config.toml
tie_embeddings = false
extras = ["gated attention", "an embedding shortcut", "capped logits"]
schedule = "cos"
Each number is 128 + 32 x the weight over its row's rms, rounded and kept within 0 to 255. Layers, rows and columns count from 0. Numbers have three digits each. The size before them is the row's rms in percent of the matrix's.

# down: layer 3 MLP down (transposed), 768x192, rms 0.148, rows 718-767, columns 0-63
# up: layer 3 MLP up, 768x192, rms 0.15, rows 719-767, columns 0-63
down718 095:155125123195142134130159168080157110212115135148132112070099119153062140162121154116160155125144108135154109085145166081097079107147175138115201120103130102156167208123150099085108124115146219
up719 101:057132089150091147130122179167130149159162116117152188115109127127102102112131175141088146085113157168121149124178072153106118125150155049137047082146131098095164125064142175140155122094116158
down719 095:119177162140112195144134137125130093092154139159107079129144148167132176126108196106125070154199092115135096146065126144174153109169119187114141149106170215084137137145144155160180130105149111
up720 103:165113158153097091150140144140201135093086037153135108133117156107173105115073144095136153167133152109092114159122107075136101112141134105125149117122116138103147189181053102107132171091137136
down720 096:155115054188142114115115160182110147126133131087115074146141128120189184146184134132124129116102098142163172142173142088173105106167131124129067100121140198130080145145059115117111156121126110
up721 100:110167143142138118207112123188141145126149119113119079064165119115087157139082152103106111126133160111144117175114091147146165099159104109120046134064109102128161070116180146111030139157083125
down721 101:181141096135111100107146079073080091172127186082166156166081113126126103114136124097152084143106158049157110128135126130156087141130181086145110106158127134227131121176120100158176116142175087
up722 097:131152137135138112106163136104199053095109143173102136132088175064124145090109161130117144148115138118170094150067149127094109174137202119150089092179131094104114155150102110084082098086120117
down722 091:101161103149085172097080176156152133131126131109107171109174124164104165086137121163137144122179111147081127087170156074132143159148127130178109100122147151123136174114145153100147043154110157
up723 107:205130191095039142119175138086152075070078129121150130124205182133151073105163146110106152112095132112173117134130152137104139139132125126139115193142083137111107128142133173106107120115116140
down723 111:141132055206076117159184095133196084157150104068176113131109111157118136121155108133124140157125116184085120169124156122100049163126076187140154150147139093132090119151155152128143140134078162
up724 098:117151099121150122130068102130095121105094135183210138151125161103144134161149110085122138148092139151137070128107169058124148100139145097120149077128089109139126078122126130194125189207104116
down724 095:127156141141097153103083172094118139129105089102082131128179120106102116182129176173172132117158153146169143120111131169138110127083085163080137146112200172117156137117122131106102062148146192
up725 104:135105145125177165081153193141071104121127121168153126125153131130152158113121070160166159158096136133158171175139135143140071122101132133191117112186133163216086119130130141143099153133142102
down725 098:178186122099098112105093134106063098109171152122120117130154096190159111100150128100158156094102127090120071120136113106129131108152090133155070110141126089156155107098127104104145119134137084
up726 101:158136181112113153117081157213117136092123137131198123085177123152159152136103165130131041151135190141099133135131131124103177096119082145135140120127102209129054156120165137209182095093122124
down726 096:185112134181096133075183107115147142163127196127101178114113083099162134181096065130079131151129062199149131072126113161074094118163139176094135117132174143127137092095100111078102099116166116
up727 107:152113172105139100114079145128125157123111143122198112175095118120106197146047103164152146101098174144117128161138073121112055087068159088116110152033120086160157138149170134165092073143124062
down727 116:116115137150152182148165168120162157144120137090132045124150139131084128105072168141154106133142174175130118119112132183151100079120102078071128122153132101050156038146104131153134213129119146
up728 103:108155137044141094137097116159092119113156143136154160131205173235133135136117114144182100082088090136088100132162152078134146127088111111120100131126093153126087176128128137134104130153052121
down728 096:129197142086126104111102163162142140094140133085145136160126146190122092119166111157094078141152128084124156167104196135161089174144118132125119122177133140108075146094100088173130086112166160
up729 103:147110136130123161131156067091107121215170125118147099151132145159127149106163121121096085119136131142150122157137111126110080172159148146147156092147161126121145164057167107145085177135118139
down729 104:185124087075111152199167153095107146131157125121180111129150175102144105118100169155122116127140111104157129147173169140074082152121125143106146081097156130099084176175112158157115112076124145
up730 094:118160105127103102099128100149147095159071166103147134132206111091148176112111165203145089166142086198168124087120116099153146114177144119107138104130058158136122109152167130079138134124112148
down730 095:131090154103071139135171147126158196066082185125106145117094183153192095091179096192205164129089119112117125103091139103109156133099111154134128149096133110120130159136109149057168120174157138
up731 108:135097188110135077129135135099136136043115138143161147143157108061163146154078174135129153151144150161162164128121123164120126162099116093148099141135098173113163115152111093068124182163160147
down731 103:122049064150126115098092122181131161137187156112155108114063122124107144115163163158136111125172133088091100159117111119092140155141145089106129179172177188130146165152144006098159120161140144
up732 101:138078121091172130052079139093087076084112085099141090169156093098145147180136104121146136051163141098167088175156057158208169150120121130078100122092139078118158108073122152110169172122125101
down732 092:077111167131136132111162087116141120166159116076047123124204166124113152100096129037085188159194102209162152123112147136167090156126097164111134108094137131069126084150095114130150150140207129
up733 099:099147152121085078098125063144141116164044155194144115141116103084110132114102064097163122087067143128172153164113127127115129101170139161089074108080141131173138136109120135132089140139133145
down733 099:151069100130127170158062095129126112146163103101135136088167165186188134117135186152191153154199119122142121194096091110149169149125149091125115145113141143113148174109124143088077117131134187
up734 122:083104115090132164124090079151071096105166108125148146159139125120153126175164147159092166084144162096139103157129149166084155149169131093106137139204074149138166113181074117129113186117121195
down734 129:100121072103110114115060123141118154133179094084167169101123121108129128155155151192128113150168120119171119102126157139137140120175079168067109096116124088102140103170074046106098163193117146
up735 099:059130098113156140154131098111077107116120087092110119125139124145148191155160141144113091124104189140185134093149162104121112148106111156129135133112134142142094096091109140157147119163101124
down735 105:136153110131131120118164139142087151148146117193131203147096131149146124099084185157118116171142151116142092156168108135124138140150100144072098132147103181138111171068102123088135139065169122
up736 101:107150125085146097156128164143134160098104124099142184126131151132144115092170124106080111100059122179122121106159117125114155098108118114128126114137079171159103157100111175187142159119117134
down736 108:138147093105186119096138109164169156157130126096089100201097140088111169099123111158142137147075142151168133069172108134061126095154100102087102190144173155127147129117087155155196112151095201
up737 109:108027080095072138139118095135151158116122117206168131098122140148117074177145121092103184113056126115088123112159075108085158124106197138140133159158095111119072092159153103109143199117155123
down737 107:141114163100083159105158131077106112108096066096087105147116121102163123211096152108129109147066095146124101096152131133126106142158156142120111132091112148109152154099083072167140117105104130
up738 094:122100123112169144104122112126145158141121078100167076166159141098179074164145128107130127121138184162170147241126123116132100082165122148144136107102083115096150094103161127201094144079117168
down738 102:132098124123117146147100044080143114088189131116138094108160157104143125163189114096124149126108122191108091151142163116152156158115175087080115198122113177089143113140125071219057110120114093
up739 104:077039131120146127173113161089143118101168131193154173148119160182130160135104164112147143134134164135114105182133127126159107168076111176182129086147076134099067105130118084091190113127106091
down739 103:198142134073110083082090169131118062158117116072115054202125104079088145158126154108114126108142212138098142155193113080136124122156114086159141107087106161113153086125133091182127116072162107
up740 101:149102101076142169175137173140144151143197118068124102157167051085082123112104161129127119134087118162144124130092141145158162134167141099182131114127093206085109118116141113120128107207089120
down740 095:158076089152127136148095123043204105125080096093145191130148139119108186143105117182178110105106097115103180133119103143126119113043105083098164116119085119152117144094183107118103076114146168
up741 104:154140126156061110161172186101155099144088086124107133147151137164161076091153159119040102117124136135143108088142115113158129096205126082088103159149077164187154132179173202149122097073082141
down741 101:158147134090089171121067142130186131148158118071099059159066152151125164160114154100174121147181071160130194096161121107133070082199120163155119142159084139092127093129116081128135166125181164
up742 097:108111140097147195091088054110194134189076111113105081120166086107136109160120117100133092116107130133108083105161114135138120091076140150112149101132112164119156129129106115130081165087116130
down742 102:060114146124112127070167144117147188064136173153084119142089149099118123130132073103126127097221161165177188126118112132104117161126127089120120134141124140134207095082097145081142146145128177
up743 099:166071123116157110150074160122085146130167082103113143113134153130148193167174116084117151122134138107134130110170106136151098087142115125123147173094111092146133150138146083124168149125180113
down743 105:123183104192071127160175130088148134155100099111068150094193136162137105158100166142084128153117135164153146195145141128124141147144057158194140106168140134120168116102190124138122091109083144
up744 091:146126111128153141127107174154122100127224193195092093139138111158134109204127142101119079134165113119097121112144106102073149128166125143159117147135163166139104132115098126106092048071077125
down744 082:100156110125144187148126117114099108115100064098154138147072167133139080072116099108085141136185094084056083186074134093115116084147131114095149188154104136186080148162177196125173191117122068
up745 101:162127173140102090178175099194147115159078160085094101136180138110164154097151134131208112143165195173111111088154133119109156107075138136131097120099131099135082139112132146088118098140147132
down745 104:114143086139072161085138103113080121122130223120095166077138154108147162103080080111088152147100148108108199115100154135110135126163151139191121074122162083128143107135117134083102159128147145
up746 097:109123124083115150104069103138160078131099101151083127131137121186138141132093149145143050120138147141106077087104136138164135108105183205087127183114109152138073095136108114119140169112129184
down746 093:127121121144101126165124098172134124129188209096174145136138074164101101128117204120053108123147115116145154157125109150114106135165141120172186171106129084098161159102165170145127160126169131
up747 100:118133135090108153158093067109164145104135141163142083064158148176150114130117124100199124170155066155105114107111115091162136120107142114140054187185127181084149165131111111122093142146129143
down747 095:135088068115129129123131141110142105093161101119141118130115127103136212155062150133114092192086120117148110073095128097148128093138113172111124104174101167155104152146109124102120144175067158
up748 092:140090124089157126164112133080192143098164098146171153097168076127134160104144094153201093095121117101097168116105098067212126182151176144154155133112128160160139102159149123126187118161121097
down748 099:066178156113102106112095160140130114179160125070103058148129109098129157132142092135106089088101160136083157136114189094109124146179136150104173158127131147123154098093103176090152132131085107
up749 091:159157093172148155139066091198137142096098115149077119052155142123164134109133162133154174125145107139183134080160127119127075099135202206138111098110136146161185124127109175113165157079115185
down749 098:073131087099136061123154159109129178165149164101135101137050108125106114143133061147112106098122175111101139150120109168142143147111101083129136108183057093140149178128124138075145129180138093
up750 095:079093119134147092124075118124173092061126144124138138172108081096058147160133161143157165136118072164145166064160203137138066111115099122131103145124111133144092063165194168190123090120115149
down750 095:184132142176170127109118177102138175151162112162134094052112117163154109109107095079085140120158078154180156139047082135084116119121157081062136094133095159118164133063138125098171080112193157
up751 083:189089073132083154100092153136090132100167186172150098080154144089126091130138105166154065147125128220146190157113110092047095150188130129187180105144186175139134132080138113155119171103134152
down751 084:120081181131150121127054122129108095149136181146116182120132111207113139137138137118118100146165140165121186061130140161114174084133068159144098136194131134137176134128103142119184144118105136
up752 098:123111176109130140131112186130129164113129131102092137092163074129137108117158118119113134114134162088159112136140058094187129140161157128079081131107140116144075098123118204145063136162148104
down752 091:146120098084181181134155169144124087090183117104130076146158118120148096137116148106116176110083116140169189154100162165120160118158158149118167103120113110112130123117085094113161107099123099
up753 092:122131112124160169120152110130073153168165140166107106141153102136121137098145156131155113159104168115126082162056073161133109119109172102146108187160141149145147108086094106137195131131146159
down753 098:153089163164085110098163128108142160142104131165154150099116107100114092078138099110148155104116151127122139117224104115157150129160112095096129109093159103128046095190167183079194117144123160
up754 087:104132074109148145100138205105118102144116175110135153118149094134120100159112110171184153116166155085106106162121141059138035123101127134119158133133159102107146052128183142140120113167181180
down754 090:158091154079124134106113149166114113118074067093097151146192130109172185133133127135157138076116145126157125113133118141135123159116172047152102069144101084169086172164156082074117099131097176
up755 093:091169139104149164169103165155195149168146157112142133102141119171171134116081114188138104068096133110173186131150159106125132165073121096166083128159094169126195138150108152174060129165174068
down755 098:111163127167118116119126119207082130176097139144128099134095150193165141075144086177125090142090151127076148136165085177173166132095154125113167096109137123124163171111147142088123179201132117
up756 078:142146128141129103118129178148094068155109160134096075134106175062151089150115175144158091080166162128158085124182134146173159092122184125148094133189121173141138098113196147109097130114122055
down756 083:104130110137156155146098095093088108109127163137186053149152101186127077085125096120087137133052127162111137151186136144123124178161136104095150159121123091159194149140126140117192154077106146
up757 101:143158121115127179117161093154111087083191148094126051082060115128067151110066124109088135143067134082089152132062119132101146114116074129119131142135122081106190161139151188084139145112117106
down757 095:108119152073182094100117121134093189076151096117170164138148113172143100118216121175094105092146057109147172201129185125182150171118101144101156105176107169124128156170098154183155172152137136
up758 110:128094177093122160083111116131147076181149147098143154108087174176092146089165166149131161079077102128115162123160081092122142170142081109141189168173119127121166153136112106197082064112120159
down758 105:115178129108095108167098154142125138061112157103119121168120167158152132099206086116171134131074164117087097134146103100168129150139180106113141109138142086106172148090140157129158134104109138
up759 089:155125104154045135121086162119108077114187155133216112112174139151127112140156201102118175143094113092142115145181159129167085131115126147150120098084082190129140063106098137162092131142163160
down759 101:117135171128163126110117110175068162139155139142124069122157152120138122118135135104047084147133050138054152111166056085144125130103095129103164108117116113180146087136081149128149213132117113
up760 091:078140098129069182134111132157146088103115122083127150108191096060130079118144113114143118134102151121084079112107150135197089080160082184097048112141089108128074130135148178129111173160166171
down760 095:103150089131049145146107092133169179140104016131123148097159106134081147127157161173068163106076098153192171143075060108106121159127126137138171116137129137151096115206147189141112145140111117
up761 089:153149068102161138176147138160110115182146123149127122185140116106142070115102129067109155180103105123116085153148162112117178123132169157154132138094178108117135134097129156153132151130126093
down761 094:062097098182184109124154129121153093137087131116134130102120143096153132170102109169049102065144171212091133152161131116171101179140134122087135094142088121135169128122238100133104142107146065
up762 100:135087115182131111155183141113107100116109158145122093084141054191130080165150103107161142098088110108174131138127135148138110067135123119159189086163149124114182143163082119109093092133147169
down762 103:097107133111103142129204079168114164165124161180075071155130079115124144124120102071116133158141078124141187121098140121137173161161152087121095116103127132057132058145143095113134180160189113
up763 106:109158115117137177195142104117074169157150076139129163142163142107084131090118057147134115166139080124137063123101107117114158109194062123116166088170143114168151140088161118155108160147136074
down763 109:091152129137158151153135063147152194135131157088115132105159134134117099087105110067142153117152110203115061170113088097126110087108114043125150150151138121182116098103074127103208154124138152
up764 088:143083164081145118098160103181106115123127143114140180199070111140166103136105118130148100094091103145174180175128160120188168166088142140175165133171077138147148167146149124061144115119081112
down764 088:087145152171156134110138163122145124166135117134172171076184116119106169119125109212138138091125114107179169143136108164160141091146125124073119129141198108147111086155071153122103150103102187
up765 100:196134080093133164080126181111179121146107144117166108184120129107133088155135130072083153153118093091124118072135075158136079079154173119187225086089149117125091055134151146161125121091135165
down765 092:125147137151108098118081111125099141155086123127132183171157179132127049138169094079110126099132117118078081104080133118163128133196117138154115165144095137162117124099121092060121073079146098
up766 085:174118180170154101170147117117103112084110209115170113124096173060091072152141132120106036067071093122106199092106144109117161096168122142105098145076165116140134087153144148162100086141117085
down766 088:047160160129120151104139139151086141152178132092100154091168092180124094071134118075186125173163064132207162158133165116186151116113124131118137122141184146188125183122164142122157149115174143
up767 107:129147150137159124121088148052074092110161097149168070163080137117122165085104125153120177151127172128119148134158129106104030116154147159132132150159103143104139155121154182142114091073161154
down767 112:139157214152153149121087064132166151162133099205126135130158133125125145122069171177138112117158136172157098118117116091118079102060075142195094083205078187081154134131111174096162074148131119